Weights of a small GPT-style language model, trained from scratch on English Wikipedia.
Architecture: LayerNorm before each block, learned positions.
Each number is 128 + 24 x the weight over the matrix's rms, rounded and kept within 0 to 255. Layers, rows and columns count from 0.

# layer 15 MLP down (transposed), 640x160, rms 0.0594, rows 357-360, columns 0-159
[[104 143  97 148 115 137 115 160 151 111 139 139 124 142 131 127 135 118 114 106 136 118 134  98 121  87 145 148 138 153 141 141 128 137  99 156 154 141 160 120 103  99 121 166 132 108 124 131 166 171 136 165 150 112 145 139 100  98 169 105 134 114 140 113  90 150 137 151 152 104 121 100 137 115 127  70 111 154 118 131 123 163 174 148 124 173 120 107 117 137 118 150 105 136 139 169 144  99 145 124 159 116 126 136 157 139 102 114 162  94 155 134 142 113 117 121 186 110 117 119  98 144 156 105  95 121 143 142 132 165 141 149 165  82 158 168  97 146 120 122 121 121 120 119 153 136  71 137 126 113 117 112 139 108 104  59 135 136 140  89]
 [111 122 130 117 123  95 103 171 151 172 123 126  80 147 161 109 158 116 143 119 124 183 148 124 181 158 175 166  92 135 114 166 164 132 176 156 121 158 140 102  99  89 178  90 123 112  89 160 132 109  95 104 114 142 129 112 102 170 134 167 114 144 150 161 114 109 170 112 121 174 121 119 149  72 183 121 123 139 120 104 128 134 133 136 134 114  89  88  84 125 154 156 154 124 198 192 126 125 138 128 109 127 128 124  96 123 108 158 107 152 131 153 151 127 136 128 122 128 134  99 124  98 148 139 104  94 112 141 145 129 116 152 117 122 118  97  82 155 164  89 138 100 135 116 109 169 119 138  90 165 115 140 145 137 139 130 121 143 156 188]
 [138 132 109 132 164 120 149 128 151 131 113 161 115 122 136 129 134 125 144 120 141  83 118 182 105 113 122  96 127 110 131  63 124 150 143 102 166  96 130 139  92  99 125 125 112 133 131 119 148 127  96 123 125 146 159 148 102  86 145  99 167 148 132 130 126 125 115 113 164 124  75 128 114 143 148 145 151 125 136 119  97  99 137 122 124 110 106 141 148 140 127 136 117  93 128 133 115  99 104 112 111 149 157 144 104 135 110 114 113 111  82 169 154 152 135 126 117  87 115 129 145 130 158 121  91 113 124 180 112 127 113 150 100 105 113 140 130  91 138 187 141 122 107 116 112 123  99  97  68 142 114  98 141 121 153 140 142 136 138 128]
 [135 116  81 150 143 137 116 130 146 159 115 128 149 138  79 182 126 138 139 123 132 150  99 123 117 140 142 150 139 109 121 140  78 158 157 167 107 116 111 124 174 107 136 125 136 152 122 113 151 113 100  80 137 120 107 166  66 109 122 134 160  85 143 105 168 176 133 121 124 123  83 121 109 145 100 112 177 103 145 115  96 125 158 169 133 126 176 130 144  89 148 108 105 135 130 137 139 187 124 149 106 129 147 152 115 155 134  95 122 147 120 118 150 116 104 117 123 139 106 141  94  86 166 154 102 102 133 130 116  99 143 199  96 116 101 120 142  92 112 119 114 138 108  74 105 118 175  96 130 124  94 127 154 132 140 180 146  90 140 145]]
# layer 15 MLP up, 640x160, rms 0.0589, rows 358-361, columns 0-159
[[190  98 103 127 138 144 122 109 127 137 171 139 176 138 110 105 151 141 151 112 137 168 132 140 107  87 118 106  61  72 103 114 136 103 137 112 114 102 136 132 140 136 185 130 115 164 116 156 133 191 150  91  84 157 182  98 173 119 127 104 171 151  93 135 148 119 111 133 136  96 134 111 188 140 111 103  71 138 100 139 167 127 153 167 119  91 105 141 108 160 118 152 100 132 122  85 137 133 137 157 145  96 133 121 125 117 114 101 105 125 133 120 139 158 132  88 153 139 117 162 153  89 113 114 131 130 113  80  98 152  85 106 123 115 144 113 158 129 163 115 142 134  95 138 134 144 146 132 116 112 127 134 120 108 171 108 120 111 175 138]
 [121 157  79 159 140 128 151  92 123 175 120  88 112 150 151 121 113 145 107 108  76 157 103 125  81 109 161 136 154 122  90 159 122 128 117 116 168  90 124 136 152 148 159 125 141 124 154 128 134 151 124 158 146 127  92 137 134 149 146 157 102 103 109 125 133 110 121 128 158 124 110 134 143 133 110 136  94  99 120 116 116 109 141 130  97 102 116 156 167 135 112 131 132 102 111 128 159 138 129 118 136 123 157 125 137 149 131 106 140 131 155 123 134 143 158  99 126  93 165 111  92 139 111 138 120 127 177 161 131 126  98 125 127 138 153 131 133 134 169 136 127 120  94 146 138 106 127  92  83  91 114 124  95 156  99 120 118 130 118 136]
 [105 132 118 151 172 162 138 111 109 112 165 150 132 138 138 114 117 126 134 104 120 125 110 151 119 126  86 149 113 140 102 122 137 136 112 147  94 133 105 119 112 121 119 139 163 137 133 160 175 172 112 121 145 114  97 102 146 122 108 172 113 129 138 138 117  80 153 172 147 119 108 157 126 167 144 157 130 140  98 110 181 182  79 154 117 132 161 148 113 175  72  82 103 155 141 169 161 114 121 114 162 148 127 149 117 119 134 141 132 104 156 101 121 146 139 138 148 134 155 125 155 150 112 126 149 161  93  86  98 136 134 115 114 119 127 136 158  83 112  70 140 101 125 109  85 173 133 140 135 170 107 139 112 109 122 122 166 181 112 121]
 [126 101 127 109 132 154  90 114 143 147  96 142 138 123 104 134 127 170 137 148 105 165 148 155 144 143 149 116 142 150 100 148  78 184 111 140 149 131 148 146 167  78 139 144 165 110 135 146 128 136 144 150 121  83 136  84 152 135 110 158 103 126 147 116 145 140 135 147 104 129 103 144 121 106 114 115 108 103  61 130 134  92 142 136 139 153 160 125 125  75 143 108 138 160 146 110 127 175 143 113 111 157 111 166 138 123 156 139 150 128 111 123 132 140 117 112 131 125 119  87  93 123 120 157  87  88 139 145  98 126 111 158 148 149 110  93  87 137 135 102 104 178  89 150 151 175 109 173 105  94 146 110  98 125 108 140 116 150 113  99]]